Weights of a small GPT-style language model, trained from scratch on English Wikipedia.
Size: width 128, MLP 512 tanh GELU.
Architecture: LayerNorm before each block, learned positions, biases, tied embeddings.
Training: 149M tokens, 4548 steps.
Each number is 200 + 40 x the weight over its row's rms, rounded and kept within 0 to 999. Layers, rows and columns count from 0. The size before them is the row's rms in percent of the matrix's.

# layer 6 MLP up, 512x128, rms 0.172, rows 146-173, columns 0-127
093,143,167,220,168,108,206,208,206,210,230,156,192,120,182,260,188,210,190,160,242,213,173,198,257,204,162,147,231,250,191,170,225,157,140,135,186,199,183,185,239,255,169,205,192,198,197,146,223,186,168,195,298,177,202,195,288,178,249,281,143,181,180,99,191,173,222,220,210,175,248,230,226,195,114,249,189,221,225,211,176,231,100,152,216,220,210,211,251,151,257,179,193,215,247,228,236,205,235,189,261,125,260,161,228,216,219,229,185,148,238,197,170,207,203,171,159,260,219,236,243,260,181,233,131,258,149,258,193
095,170,224,202,185,231,211,263,153,183,206,169,255,184,161,162,182,216,241,206,253,163,223,168,180,239,231,131,266,227,206,248,163,231,225,223,184,200,198,229,162,147,276,186,185,210,253,164,225,170,254,282,211,215,157,188,192,244,191,281,176,231,128,150,229,216,246,184,201,190,214,196,247,181,216,280,255,184,234,173,158,153,190,162,304,241,211,207,159,100,171,168,211,220,210,282,197,160,164,148,159,139,232,109,161,228,128,161,204,237,213,190,205,182,119,143,170,270,195,177,222,206,148,259,166,214,200,200,153
096,131,163,184,99,252,223,246,160,233,181,229,257,273,197,168,238,215,194,160,147,213,195,218,243,179,246,230,111,172,227,259,162,183,228,175,163,223,240,255,218,199,202,126,125,208,139,217,205,152,243,153,162,199,224,187,220,149,120,206,180,242,172,190,199,200,192,238,185,224,252,165,189,225,242,153,164,138,155,185,197,285,220,275,161,218,236,204,228,177,140,217,270,198,203,274,204,175,221,205,251,154,190,194,258,230,189,221,124,209,201,149,250,193,175,125,254,139,226,209,135,229,203,208,242,262,205,210,164
091,221,272,251,174,183,217,276,176,210,263,230,200,256,223,153,211,238,213,173,194,155,181,163,276,142,146,209,172,215,206,173,116,226,264,225,190,209,109,248,186,246,238,238,167,180,215,137,144,130,194,289,168,205,149,172,231,182,173,219,171,180,246,258,212,167,147,197,208,158,198,143,144,192,210,233,297,166,189,228,191,200,161,213,178,189,268,221,185,122,197,280,205,232,170,262,246,222,217,182,134,184,231,171,195,177,195,209,126,190,203,242,199,236,208,156,201,156,274,215,194,251,273,161,155,191,173,183,153
093,185,180,232,107,208,164,252,159,181,199,183,183,183,205,244,162,274,229,181,223,198,247,205,213,205,229,164,157,271,244,260,124,158,269,153,112,157,186,132,268,246,140,236,215,253,291,219,226,249,164,186,246,193,237,195,179,197,259,193,187,210,196,181,259,235,211,210,224,169,286,235,218,202,155,146,176,186,244,187,194,198,196,112,207,159,245,274,236,226,172,178,248,167,197,161,253,197,225,146,234,176,267,210,216,213,135,202,192,231,224,200,176,94,242,214,190,183,145,164,154,161,191,224,244,174,169,219,172
111,210,158,263,124,186,263,263,200,177,166,111,187,251,218,206,154,240,140,173,220,257,186,188,184,159,227,175,142,267,231,185,265,154,207,270,263,177,144,170,164,160,167,206,234,230,143,224,233,158,172,238,213,264,175,284,207,182,228,132,137,220,95,234,204,199,259,181,187,167,156,233,203,228,227,186,222,198,237,192,153,210,178,213,187,232,246,234,270,165,142,154,238,229,177,110,172,169,199,271,199,225,119,176,201,254,236,217,226,205,219,153,146,171,237,203,213,253,219,204,259,191,192,239,229,206,181,183,196
100,210,187,123,185,248,175,200,175,176,213,165,149,195,195,221,258,201,189,207,189,175,280,230,258,185,156,274,196,206,184,245,183,235,202,118,212,129,241,154,214,205,232,328,207,259,158,241,207,167,232,143,254,167,164,197,152,262,158,154,194,213,189,180,190,90,177,235,232,227,155,234,157,224,195,236,189,165,166,146,221,182,203,170,215,284,219,210,273,176,145,189,267,254,223,117,222,217,208,204,165,203,159,222,160,211,200,179,191,229,263,205,236,216,117,214,196,163,212,169,244,268,188,187,268,148,193,144,173
093,224,199,274,155,167,208,204,192,171,204,217,174,160,217,221,197,226,235,225,269,229,279,185,258,191,149,185,272,265,195,147,156,228,212,214,203,184,185,160,134,153,295,202,242,206,265,223,139,156,185,134,203,199,263,176,148,230,156,177,223,270,174,106,162,216,232,207,187,154,161,187,210,188,186,202,158,216,226,210,241,222,161,175,161,196,184,207,219,174,214,216,87,228,113,221,241,240,176,232,217,145,214,235,231,179,208,165,261,160,241,224,282,149,204,102,170,247,196,149,185,202,232,220,261,246,264,186,202
102,181,245,175,202,190,205,182,176,168,222,187,190,261,194,247,278,221,199,154,182,202,231,194,141,197,175,223,277,134,138,234,187,204,183,208,313,119,155,182,282,223,207,157,191,122,214,118,103,185,188,207,193,153,263,170,226,110,237,171,127,191,183,201,244,227,237,233,164,175,124,232,218,172,202,219,237,148,155,201,230,213,231,245,158,215,190,218,173,207,316,145,246,259,169,193,221,230,227,216,231,164,175,230,152,230,157,250,199,192,136,213,196,262,184,208,212,216,200,235,238,244,168,200,194,228,262,201,182
095,157,137,258,256,237,119,147,194,297,190,256,171,209,232,260,178,302,225,194,189,150,278,231,221,183,184,237,179,249,127,182,174,228,175,134,162,190,183,151,251,197,230,187,200,190,230,214,184,222,212,153,178,206,159,249,182,251,223,241,177,207,208,206,190,194,233,117,267,165,155,265,167,289,139,228,148,203,235,145,213,187,186,188,184,211,202,248,149,176,195,166,172,143,159,204,189,168,203,245,132,179,197,151,173,198,173,205,222,204,223,193,156,127,186,218,237,196,290,242,246,194,175,147,226,200,295,232,214
107,202,150,113,212,216,179,210,199,247,228,203,243,130,230,151,188,243,245,253,134,209,177,272,160,220,286,163,228,167,213,227,228,197,145,216,268,172,195,188,180,186,124,193,169,185,194,177,234,230,163,282,202,256,236,128,180,219,163,234,186,228,253,191,219,176,184,216,168,217,235,193,223,224,213,183,237,223,157,228,247,167,214,194,181,242,142,278,102,181,205,145,220,175,163,202,225,148,201,170,186,258,216,223,187,172,146,273,290,243,148,183,171,255,216,271,76,209,177,164,189,205,233,208,262,179,200,190,161
096,220,240,184,234,262,224,116,136,162,220,217,141,246,190,233,196,201,209,247,189,203,250,235,190,219,171,252,201,117,216,252,188,154,196,173,186,200,150,127,163,206,295,220,121,145,169,196,200,208,205,258,230,204,192,212,204,219,192,196,253,171,197,220,202,203,225,280,202,164,136,211,158,167,267,212,217,139,221,235,200,198,197,161,190,299,202,179,193,233,233,223,196,215,136,226,228,264,153,216,182,137,206,171,230,208,228,153,172,222,216,258,155,112,128,199,217,221,276,294,206,171,161,211,192,219,122,108,232
103,158,231,149,238,188,242,139,209,204,162,149,249,224,250,177,252,224,204,206,200,188,172,167,216,196,231,182,166,165,192,225,286,152,233,175,213,177,149,206,191,187,127,246,195,167,228,162,198,216,237,144,215,242,219,207,259,225,216,204,179,223,117,256,183,229,263,238,209,133,166,230,189,243,223,219,142,188,132,162,204,240,233,222,149,216,237,194,145,196,209,200,182,227,157,215,156,215,212,287,221,210,159,99,231,231,225,108,130,167,142,247,241,190,127,280,214,209,236,133,204,223,187,208,242,236,92,268,222
109,215,196,203,185,203,192,256,192,233,221,171,125,201,94,199,172,136,142,217,193,159,222,185,219,250,153,187,303,157,213,187,266,291,122,232,202,183,236,186,149,179,217,206,228,199,215,198,222,191,233,242,227,187,244,196,258,204,234,193,204,206,224,236,233,226,147,168,197,167,206,182,243,103,198,282,214,149,160,114,214,229,127,222,142,223,176,219,202,213,111,210,175,216,236,158,256,187,193,225,186,227,243,180,171,203,249,232,175,254,175,241,211,254,263,129,212,198,168,133,277,234,168,170,155,235,265,188,153
105,151,188,206,224,205,156,227,209,195,257,120,223,253,193,154,186,226,209,233,231,151,231,123,183,188,243,231,194,249,153,164,198,280,159,229,237,214,222,203,218,198,248,152,235,227,199,235,212,200,303,176,189,267,240,180,210,150,144,243,144,174,184,211,219,212,257,217,138,217,188,152,170,263,174,213,237,95,229,180,161,184,163,270,202,141,177,188,237,232,178,242,166,240,203,207,136,280,221,179,175,196,184,143,160,223,168,196,159,127,198,207,170,209,330,166,132,187,138,215,247,156,188,195,184,214,263,216,233
111,237,199,199,165,172,217,134,179,173,230,249,232,187,172,205,170,222,238,88,199,196,197,136,214,226,268,201,154,233,221,204,218,244,168,249,183,210,146,243,124,106,172,164,226,217,141,194,233,208,173,127,134,179,172,225,184,211,253,245,197,198,209,191,205,263,181,142,211,189,217,227,230,252,192,255,234,202,251,179,197,264,159,252,291,178,175,227,209,222,170,273,271,263,146,208,176,233,99,173,188,169,166,243,230,281,137,176,177,201,168,134,207,169,253,183,165,217,192,166,191,272,167,145,218,176,204,197,247
103,203,211,253,166,165,178,165,179,168,191,210,233,200,284,268,124,193,145,227,252,220,220,189,143,183,266,215,222,264,206,247,203,247,269,144,182,185,199,237,209,230,185,239,178,256,182,160,250,221,224,239,249,206,270,175,200,193,190,169,168,121,148,214,177,213,154,282,252,195,253,170,116,184,115,241,190,189,163,231,225,245,173,162,273,251,232,210,150,180,207,168,154,251,150,252,231,215,187,155,131,250,192,198,245,203,209,120,173,230,162,128,199,142,238,214,169,146,214,203,175,222,187,147,186,174,211,252,138
099,220,233,152,220,162,215,201,209,234,188,116,193,186,159,154,174,186,218,270,228,260,195,122,77,242,274,239,126,201,267,190,246,180,218,192,190,169,221,188,210,246,172,217,228,217,170,243,217,233,218,184,141,255,220,211,243,204,189,178,173,212,193,207,146,198,181,216,266,187,149,158,172,237,184,157,146,235,177,218,296,210,143,191,147,127,135,212,172,117,216,289,204,197,172,143,225,236,185,229,201,225,184,267,152,179,172,234,234,152,201,296,168,234,159,191,171,185,261,241,177,157,265,169,206,235,212,210,210
103,211,212,183,230,228,255,186,91,212,231,274,182,274,199,265,188,249,224,229,209,272,238,195,108,226,175,241,275,160,151,261,195,215,266,178,164,222,264,237,239,217,219,198,201,202,156,176,156,211,140,240,202,218,185,186,164,180,207,226,174,168,207,276,243,202,230,180,164,142,145,170,240,171,127,211,108,184,246,197,180,206,180,230,173,292,222,210,188,168,131,99,178,207,221,135,276,211,137,143,193,177,203,172,176,141,166,191,259,169,200,216,190,202,200,201,256,178,244,236,179,187,186,216,187,229,160,186,243
095,247,201,192,226,250,121,278,210,164,209,207,230,163,180,207,200,136,179,226,166,214,155,149,304,191,224,128,188,200,171,204,184,148,167,135,244,196,229,208,224,290,156,173,230,140,178,226,261,231,136,246,251,196,273,215,199,202,140,235,233,272,203,142,193,202,217,206,197,162,250,205,151,271,201,250,200,102,184,163,114,175,191,259,203,184,132,220,226,160,203,184,164,156,198,209,193,214,157,242,157,123,224,263,163,195,252,189,170,268,184,224,241,245,235,169,222,177,182,204,198,272,186,197,221,172,196,260,213
098,225,151,166,162,210,269,200,137,161,139,140,173,260,203,198,174,232,190,283,214,162,241,276,215,226,210,147,236,192,149,221,182,157,183,209,225,213,232,170,293,242,208,218,280,226,119,229,143,139,156,215,134,158,202,181,174,236,186,226,264,230,191,187,264,207,160,182,235,191,213,187,150,225,156,213,151,237,181,185,243,123,214,169,172,168,172,224,154,115,208,207,256,221,113,114,179,275,185,206,200,173,262,206,171,173,156,212,274,193,177,259,188,198,203,145,232,222,197,229,197,192,217,197,188,206,217,234,289
097,133,278,180,164,186,216,206,252,215,146,248,140,210,134,216,208,219,171,113,184,211,189,240,289,222,206,253,144,206,191,236,270,269,299,213,243,166,122,234,198,170,172,269,161,252,223,228,158,213,252,133,217,238,167,166,194,131,222,156,211,247,181,203,190,148,129,175,238,179,214,266,207,206,236,216,176,262,234,236,214,275,183,198,184,215,234,154,195,199,182,242,119,161,254,175,236,159,218,166,149,168,261,179,165,268,204,228,146,201,175,143,142,206,179,211,191,178,166,211,195,202,240,222,162,202,193,212,158
103,174,233,236,219,245,161,169,302,187,120,262,224,155,226,150,177,166,221,166,257,195,212,166,187,176,173,205,167,197,146,258,183,232,228,184,293,162,218,206,207,282,197,199,162,190,219,200,208,242,244,163,196,172,258,184,199,238,268,186,207,176,112,228,170,249,194,173,173,159,230,220,157,201,270,186,274,183,195,202,176,193,148,247,245,171,259,227,202,156,182,171,187,197,292,128,139,200,203,235,190,148,188,82,206,261,226,199,194,273,248,143,146,241,197,147,154,179,224,173,236,226,129,222,199,202,184,178,196
101,180,186,137,151,217,195,195,125,310,131,202,125,198,205,154,254,172,223,119,152,197,181,180,254,198,211,203,170,237,219,193,187,271,175,230,225,217,142,232,204,218,192,203,170,204,158,144,249,162,221,187,184,200,214,239,130,289,277,222,236,229,174,221,186,168,249,210,179,155,185,279,187,189,246,254,251,173,228,253,190,241,238,153,264,218,161,159,137,214,195,168,235,127,125,140,201,202,156,246,196,147,217,149,214,194,169,261,182,222,209,192,180,210,189,195,206,183,264,198,269,157,260,255,250,193,255,239,198
080,194,197,196,130,189,244,180,218,118,220,214,160,234,205,198,238,141,197,204,216,247,189,171,200,209,194,181,128,253,210,206,160,176,261,265,163,201,193,209,189,260,194,216,228,210,263,142,157,217,157,219,227,133,212,155,247,215,211,133,177,185,248,245,170,159,201,184,179,234,268,262,234,187,142,226,186,136,189,155,165,80,175,197,212,225,226,271,210,185,132,189,136,223,281,232,229,278,178,126,195,192,237,268,179,150,238,276,179,144,216,257,197,159,242,252,224,222,122,168,249,230,194,210,224,238,225,220,179
094,311,204,231,199,173,250,192,215,158,226,176,260,152,185,194,223,230,203,188,170,151,262,180,140,188,176,200,157,178,282,276,174,312,171,198,161,209,210,151,140,179,237,208,135,148,233,193,270,169,211,143,193,232,132,194,146,231,252,171,183,128,150,178,213,255,182,236,190,148,231,138,182,177,235,187,219,165,229,232,233,204,154,195,200,218,258,289,150,147,196,233,161,252,237,198,228,248,226,227,219,201,137,193,208,240,174,167,225,235,128,255,192,143,146,217,189,195,259,213,113,209,185,184,219,191,168,196,229
098,164,192,160,207,118,227,167,243,160,259,110,224,268,166,183,236,265,286,189,168,212,194,219,206,147,207,229,203,133,187,184,241,200,247,206,179,204,200,261,134,203,181,227,93,190,276,180,169,255,180,212,179,182,243,250,212,142,189,168,239,260,220,152,141,212,171,198,231,226,172,266,178,233,127,246,229,215,161,210,167,250,196,210,184,176,239,168,259,246,197,254,217,200,159,137,178,216,246,242,226,186,182,202,254,240,101,164,268,271,204,176,168,202,222,244,140,173,216,182,167,216,250,178,194,165,160,223,151
099,184,183,237,195,160,181,222,155,216,123,215,195,127,253,163,212,228,142,212,206,162,246,194,211,233,193,215,147,190,183,221,226,244,231,153,304,218,195,139,190,196,184,219,180,244,201,273,233,139,250,167,226,268,171,227,210,169,226,266,126,169,167,176,199,174,241,213,176,294,165,261,177,231,272,148,144,204,243,186,187,234,228,229,183,254,165,154,174,269,227,210,235,239,227,146,201,220,170,200,208,263,236,203,211,157,275,190,112,183,198,136,104,202,199,202,126,168,180,217,206,165,221,217,250,190,254,137,253
# layer 6 MLP down (transposed), 512x128, rms 0.16, rows 146-172, columns 0-127
093,220,205,207,178,233,156,186,172,191,229,278,165,190,273,184,191,144,291,164,155,217,217,217,144,176,136,211,255,170,148,162,236,210,192,211,256,223,189,205,154,199,166,137,238,273,220,189,210,173,203,189,194,192,168,269,189,282,149,123,251,297,222,231,247,236,235,239,210,279,128,255,204,208,279,180,205,142,221,146,228,149,209,227,211,189,188,163,188,216,171,120,168,170,134,187,175,272,226,189,127,292,177,224,181,152,157,225,229,163,241,147,230,247,213,180,215,175,181,200,219,178,212,155,232,231,204,167,204
093,205,243,199,256,228,246,187,204,132,218,239,259,265,246,150,236,150,228,94,208,198,199,247,185,107,265,236,217,143,235,170,171,187,134,172,189,199,132,160,202,207,189,182,227,186,184,256,136,188,175,126,222,196,190,198,213,245,256,213,213,255,229,213,152,222,169,190,212,253,179,158,258,214,269,121,219,156,139,257,213,216,143,156,209,165,187,176,195,209,228,191,197,241,235,175,162,164,207,260,239,211,214,190,231,277,182,160,222,225,137,235,180,185,185,218,186,135,161,198,125,246,296,199,232,158,158,208,268
090,166,202,186,164,142,217,207,192,219,152,223,234,180,186,182,194,231,297,234,231,170,185,178,204,228,169,230,263,174,165,225,160,189,246,215,261,188,159,196,195,244,131,254,288,220,178,178,138,201,255,297,240,232,206,261,179,142,89,177,263,195,176,140,150,190,233,227,210,207,208,155,199,218,274,144,152,188,312,200,204,191,198,217,168,223,218,161,174,201,183,146,165,214,282,189,190,132,215,215,172,191,250,216,176,175,181,253,239,200,139,135,202,181,151,190,213,205,228,258,117,179,184,277,209,202,193,239,153
101,241,214,191,192,221,234,166,202,168,241,162,233,164,194,150,162,152,137,134,199,186,173,206,175,181,209,259,134,214,256,176,149,169,189,274,224,208,167,218,175,191,226,179,233,265,135,199,198,179,206,160,254,192,248,193,192,207,199,160,200,134,197,173,225,159,247,181,169,256,169,208,143,186,239,244,140,277,167,161,268,253,181,201,231,160,263,222,141,213,185,189,162,220,250,230,202,224,211,245,128,222,161,213,203,147,181,272,218,169,189,220,254,300,269,259,172,211,103,158,182,146,151,273,232,183,178,282,241
095,215,129,131,189,191,172,152,176,93,273,253,198,233,212,161,231,202,172,233,242,204,206,188,197,168,252,192,234,153,172,191,258,205,171,170,278,193,296,161,164,211,167,189,143,165,164,198,166,229,208,225,221,236,147,264,201,196,193,198,125,201,239,219,157,182,246,199,173,226,190,169,176,143,220,232,197,225,186,188,188,183,165,218,286,232,293,204,149,235,227,227,159,295,121,247,183,173,230,210,135,219,209,201,230,247,266,187,262,183,147,186,193,218,181,134,260,171,281,158,177,197,232,224,246,242,169,149,171
105,197,302,199,215,165,202,253,204,197,195,216,194,213,207,251,184,294,155,183,233,201,156,197,172,216,197,180,183,163,192,163,176,200,189,239,194,248,264,222,193,219,198,243,102,174,210,169,188,145,156,210,163,244,187,236,249,230,160,236,217,129,234,236,261,198,160,193,198,236,246,146,209,162,149,193,202,176,250,270,249,200,229,182,263,197,193,169,128,224,198,144,209,181,237,193,227,187,145,184,193,121,212,221,244,187,191,280,215,158,203,197,169,214,279,213,113,187,146,254,118,95,154,159,235,194,300,151,187
102,184,172,254,295,199,166,233,200,188,138,230,142,166,253,213,269,201,211,241,175,200,215,249,242,172,152,169,171,187,220,150,210,154,131,298,256,256,248,169,138,209,234,214,149,147,193,236,173,189,178,205,207,212,188,238,200,218,171,260,257,157,135,149,200,173,176,146,250,187,128,182,232,251,226,220,218,154,213,231,108,195,177,183,177,221,175,206,231,206,229,251,289,166,248,144,231,185,199,186,226,215,134,208,222,132,191,188,278,187,245,124,196,249,155,182,174,150,284,186,187,198,217,262,161,214,159,196,196
092,123,181,277,152,143,155,280,267,199,150,162,185,158,185,191,197,257,168,158,231,161,168,173,189,207,134,236,156,217,126,202,174,299,214,191,204,155,236,234,114,225,218,261,254,251,199,235,189,190,264,177,197,302,259,150,150,198,205,258,257,219,120,223,196,215,216,157,163,171,158,194,228,174,164,193,212,219,185,190,210,199,225,252,141,165,139,222,200,181,212,160,136,241,254,239,211,241,176,170,246,155,120,166,223,150,188,219,214,236,267,203,231,190,204,253,214,187,209,170,224,259,185,175,185,171,225,174,227
101,179,262,193,213,181,221,145,217,221,160,232,250,120,183,228,177,185,176,168,186,182,180,260,245,227,209,221,174,247,256,166,216,132,174,285,130,222,237,252,273,193,264,202,179,197,230,216,226,123,157,222,251,149,268,165,164,131,148,240,241,189,205,224,160,163,193,186,178,144,210,167,239,227,220,125,198,205,142,228,176,215,208,282,184,233,226,155,266,165,159,267,201,160,188,234,240,219,276,141,215,213,195,235,133,218,220,143,198,182,214,116,124,207,211,207,216,251,154,145,211,221,168,170,241,203,256,151,186
091,216,192,167,167,270,217,241,157,137,266,195,190,225,144,183,170,196,184,189,244,159,226,149,226,165,151,194,202,216,232,200,233,239,248,218,184,194,239,268,181,153,180,186,229,220,173,201,185,217,238,205,108,186,132,226,207,211,195,176,219,240,182,163,219,226,178,244,334,247,218,165,185,213,204,77,197,245,158,236,259,186,215,103,247,202,225,256,239,187,216,207,183,218,156,199,207,185,216,189,218,237,233,149,238,128,168,199,123,149,189,269,240,276,255,189,211,166,165,240,161,107,169,256,169,185,187,254,177
104,255,115,201,110,187,221,248,232,201,218,186,173,162,193,263,193,225,190,278,209,176,169,235,260,155,240,163,182,196,186,202,173,234,266,230,135,205,252,260,158,147,243,222,125,219,212,243,179,226,250,146,160,172,157,165,217,192,190,215,137,201,151,203,174,260,166,195,193,282,179,222,210,227,133,193,156,223,227,146,212,235,188,207,232,136,249,202,165,184,233,211,156,238,226,132,139,189,227,271,222,212,278,219,173,135,251,221,262,199,235,261,236,151,206,227,188,175,198,199,217,217,192,175,119,105,216,234,259
095,246,216,244,180,204,186,269,211,206,166,223,140,188,162,206,262,211,265,205,210,200,114,216,224,212,257,122,223,211,237,221,160,228,168,185,217,211,220,131,201,265,192,158,191,177,149,174,188,235,176,108,146,233,177,178,204,201,180,212,213,195,246,252,251,215,225,192,207,267,200,208,237,144,111,224,215,254,124,229,312,238,191,199,189,167,210,181,229,235,182,192,230,224,187,150,182,199,224,171,124,202,118,175,221,211,235,182,152,230,188,172,169,151,243,118,290,209,173,230,211,163,272,142,206,164,258,289,224
120,118,142,284,138,179,233,228,198,225,245,191,214,199,155,138,259,188,176,212,202,197,189,166,156,202,156,211,187,120,179,212,246,201,234,200,165,157,235,279,296,249,166,140,250,156,189,135,183,191,179,126,170,180,183,191,216,192,186,286,197,167,136,223,168,254,207,151,264,165,236,222,200,208,240,185,192,193,200,152,246,274,171,229,176,226,191,234,193,286,234,197,192,261,210,134,147,292,208,166,180,248,255,221,229,198,184,178,183,214,174,215,226,189,196,172,178,230,261,261,297,125,191,220,205,188,210,196,171
105,246,191,172,232,180,195,182,200,154,166,194,299,236,243,259,178,239,173,141,254,152,201,189,183,204,238,192,239,254,161,288,132,257,194,171,137,178,213,186,181,167,227,209,230,237,254,226,159,182,190,275,160,226,197,107,161,238,179,163,217,210,191,254,235,107,235,136,190,263,179,207,208,163,235,161,199,217,223,240,205,138,197,249,233,188,176,182,199,199,224,198,223,180,224,291,188,208,198,135,194,151,208,143,233,298,216,197,142,271,186,223,103,205,103,209,244,189,235,161,190,181,166,234,171,196,171,174,193
118,198,208,249,189,185,278,126,163,186,100,256,241,268,201,95,245,133,130,265,184,260,236,223,146,218,227,183,174,215,212,141,217,231,120,173,214,261,239,223,168,222,155,209,233,224,243,239,216,234,214,171,167,252,211,245,239,230,208,176,201,242,120,163,226,100,209,182,233,189,206,237,211,280,132,212,137,222,226,147,180,198,209,168,257,156,253,164,212,199,177,256,132,212,185,200,198,218,182,188,177,242,220,244,226,204,211,160,205,155,244,171,155,157,225,214,191,184,240,241,188,182,158,138,195,162,231,179,153
113,193,217,146,196,220,152,168,222,181,129,171,164,233,223,223,166,187,158,184,198,247,252,305,210,225,204,200,226,178,120,170,172,201,208,181,127,199,151,204,136,245,199,241,154,200,233,257,223,221,158,246,239,190,190,240,226,158,264,251,231,169,234,119,228,135,199,277,162,233,170,194,204,249,227,190,146,172,186,158,192,177,197,179,208,267,212,211,232,157,137,244,203,202,148,213,224,185,202,223,188,190,110,203,145,200,284,191,175,226,250,179,209,218,160,142,274,237,215,114,219,228,268,244,123,282,162,242,216
100,272,254,153,235,211,201,221,158,240,221,218,188,237,193,217,202,207,188,160,220,196,218,180,205,185,227,242,229,151,189,254,313,223,176,193,168,234,214,170,174,255,231,167,209,201,153,157,189,246,209,138,120,183,178,157,222,201,164,225,185,228,257,192,262,251,138,230,154,82,142,177,182,233,259,164,256,216,208,259,231,209,200,182,196,136,224,134,178,204,242,172,269,166,154,180,220,109,205,204,232,160,239,164,213,228,204,223,173,183,140,302,281,278,235,158,252,162,212,181,160,203,172,213,205,136,167,193,172
097,186,162,187,148,179,233,192,210,207,229,220,194,285,224,247,266,227,256,226,148,232,244,236,205,175,200,149,216,168,209,206,158,197,248,213,203,197,225,160,84,137,196,224,220,96,221,237,191,184,150,225,184,214,180,260,92,212,158,204,239,208,129,272,260,229,207,151,228,273,161,245,215,211,180,198,178,189,204,164,191,166,253,260,268,240,231,168,209,220,143,180,185,242,284,203,143,194,218,179,273,274,246,179,201,165,138,229,228,217,166,155,209,126,194,207,227,188,219,170,210,159,172,239,227,129,172,188,161
108,145,161,284,208,193,196,229,248,204,178,211,158,222,254,258,148,191,230,153,163,193,212,182,246,260,182,221,190,189,156,125,223,227,245,222,110,195,189,211,225,259,222,179,183,159,240,225,228,222,245,172,201,207,172,216,211,272,195,160,201,232,168,97,238,182,192,178,294,171,187,204,137,257,158,179,205,265,203,200,177,197,227,212,121,185,229,148,187,200,154,242,174,276,199,183,218,209,268,221,197,221,260,252,212,176,144,176,188,126,223,203,153,115,240,235,139,228,223,131,207,155,174,207,178,213,230,283,108
093,210,126,209,203,175,211,220,187,200,209,171,178,189,201,184,135,242,187,205,182,256,214,183,246,221,207,229,127,178,227,225,233,211,286,227,239,182,206,195,241,204,239,197,206,169,230,170,211,239,186,159,224,195,180,148,202,279,222,180,138,240,161,285,201,205,191,209,187,225,200,219,94,107,125,210,202,129,215,245,223,184,157,188,240,277,202,208,230,145,174,133,295,265,229,136,167,178,183,265,128,217,208,172,225,210,262,284,241,129,197,201,182,123,244,103,204,207,154,193,175,196,189,211,156,245,218,230,175
099,132,192,273,232,183,183,227,218,201,312,242,213,107,171,145,230,201,209,199,230,231,209,202,203,199,190,224,148,209,115,191,170,170,181,242,263,186,206,165,199,264,186,224,188,272,218,182,101,200,175,253,194,228,216,153,210,196,170,254,172,163,133,190,207,157,252,163,246,216,189,211,240,248,209,215,200,183,194,178,180,191,238,250,156,170,144,161,167,267,193,182,107,214,151,266,183,227,201,226,232,242,162,179,175,253,231,193,151,245,177,206,188,281,267,223,105,281,147,239,190,240,183,177,150,164,210,204,144
102,186,236,245,204,225,196,192,141,212,262,166,192,246,179,154,130,173,149,189,279,221,201,149,204,217,205,221,107,147,143,162,251,182,207,212,136,192,206,237,195,200,137,196,224,280,264,214,153,210,204,179,236,226,214,180,148,173,194,197,179,230,208,294,211,135,330,185,236,188,237,150,153,161,178,241,219,218,206,203,141,234,169,244,149,230,188,187,206,230,168,206,181,222,118,147,156,258,175,198,183,150,228,236,216,227,258,156,193,151,232,175,264,195,238,174,231,144,227,222,166,258,227,300,175,219,220,227,248
110,211,164,189,120,157,204,160,174,218,257,170,134,237,228,232,202,248,227,262,179,148,161,157,179,211,213,178,252,144,145,237,271,252,258,274,114,297,224,206,204,191,165,237,182,202,190,184,153,186,221,184,178,229,196,182,144,237,153,103,176,226,201,194,224,204,160,191,202,190,214,163,181,200,133,190,182,162,204,207,245,162,239,258,181,228,185,191,184,200,233,192,153,252,218,259,233,191,211,158,247,224,162,284,219,170,124,225,219,190,210,147,253,145,244,153,269,249,143,230,198,201,236,159,189,194,264,175,306
093,149,251,189,256,259,183,220,239,183,209,152,167,211,208,190,146,199,218,236,222,173,106,186,117,215,283,201,266,177,188,90,203,202,227,166,251,189,179,224,231,176,245,202,242,163,257,184,167,148,223,157,292,156,152,205,192,173,177,172,207,131,258,263,210,172,155,153,228,191,221,276,250,124,220,177,196,250,158,241,215,199,231,222,189,266,187,152,136,205,149,178,159,180,168,275,165,166,205,234,219,130,228,166,206,200,160,150,246,198,131,220,228,187,216,257,153,236,193,194,168,201,191,205,205,265,248,233,232
081,227,203,222,215,221,170,182,162,209,242,255,190,241,193,239,243,207,148,240,209,198,190,200,225,180,200,224,162,185,220,151,108,227,207,197,173,116,150,204,164,202,159,224,157,203,226,229,225,218,163,194,180,232,200,241,160,302,278,168,186,311,251,164,209,184,132,239,172,261,174,177,224,238,236,199,209,228,188,193,175,132,217,125,237,162,131,63,145,241,217,150,195,245,255,219,178,197,253,218,171,210,209,191,181,226,191,167,230,151,154,200,207,156,224,234,167,209,260,253,154,188,185,169,285,265,264,179,157
097,185,244,76,215,214,209,245,215,225,144,174,196,140,194,255,240,189,232,232,167,240,196,229,186,193,205,228,189,245,205,250,150,197,202,214,201,186,170,269,193,331,203,202,166,205,206,205,124,154,246,273,159,193,233,130,166,144,237,200,144,201,247,217,199,201,178,233,150,165,230,194,144,243,218,219,160,164,253,148,248,218,167,91,245,212,195,198,173,193,176,160,262,178,232,196,276,158,186,186,271,189,224,212,201,253,174,197,165,182,186,260,251,200,147,162,114,229,248,227,198,147,167,236,245,243,204,208,150
101,269,242,212,201,210,245,144,234,188,196,229,170,148,152,192,240,166,108,257,204,165,235,202,202,143,226,174,244,269,208,197,202,229,197,164,240,169,214,144,275,216,140,183,226,272,218,269,221,140,246,210,206,180,139,172,165,257,150,221,153,207,152,166,165,203,251,217,176,169,191,251,169,233,194,199,198,187,179,197,256,217,218,305,183,252,148,178,201,132,222,210,124,129,132,225,220,174,180,94,146,192,238,233,230,179,167,207,191,147,235,196,170,217,165,171,176,238,155,226,266,198,240,229,246,254,233,233,253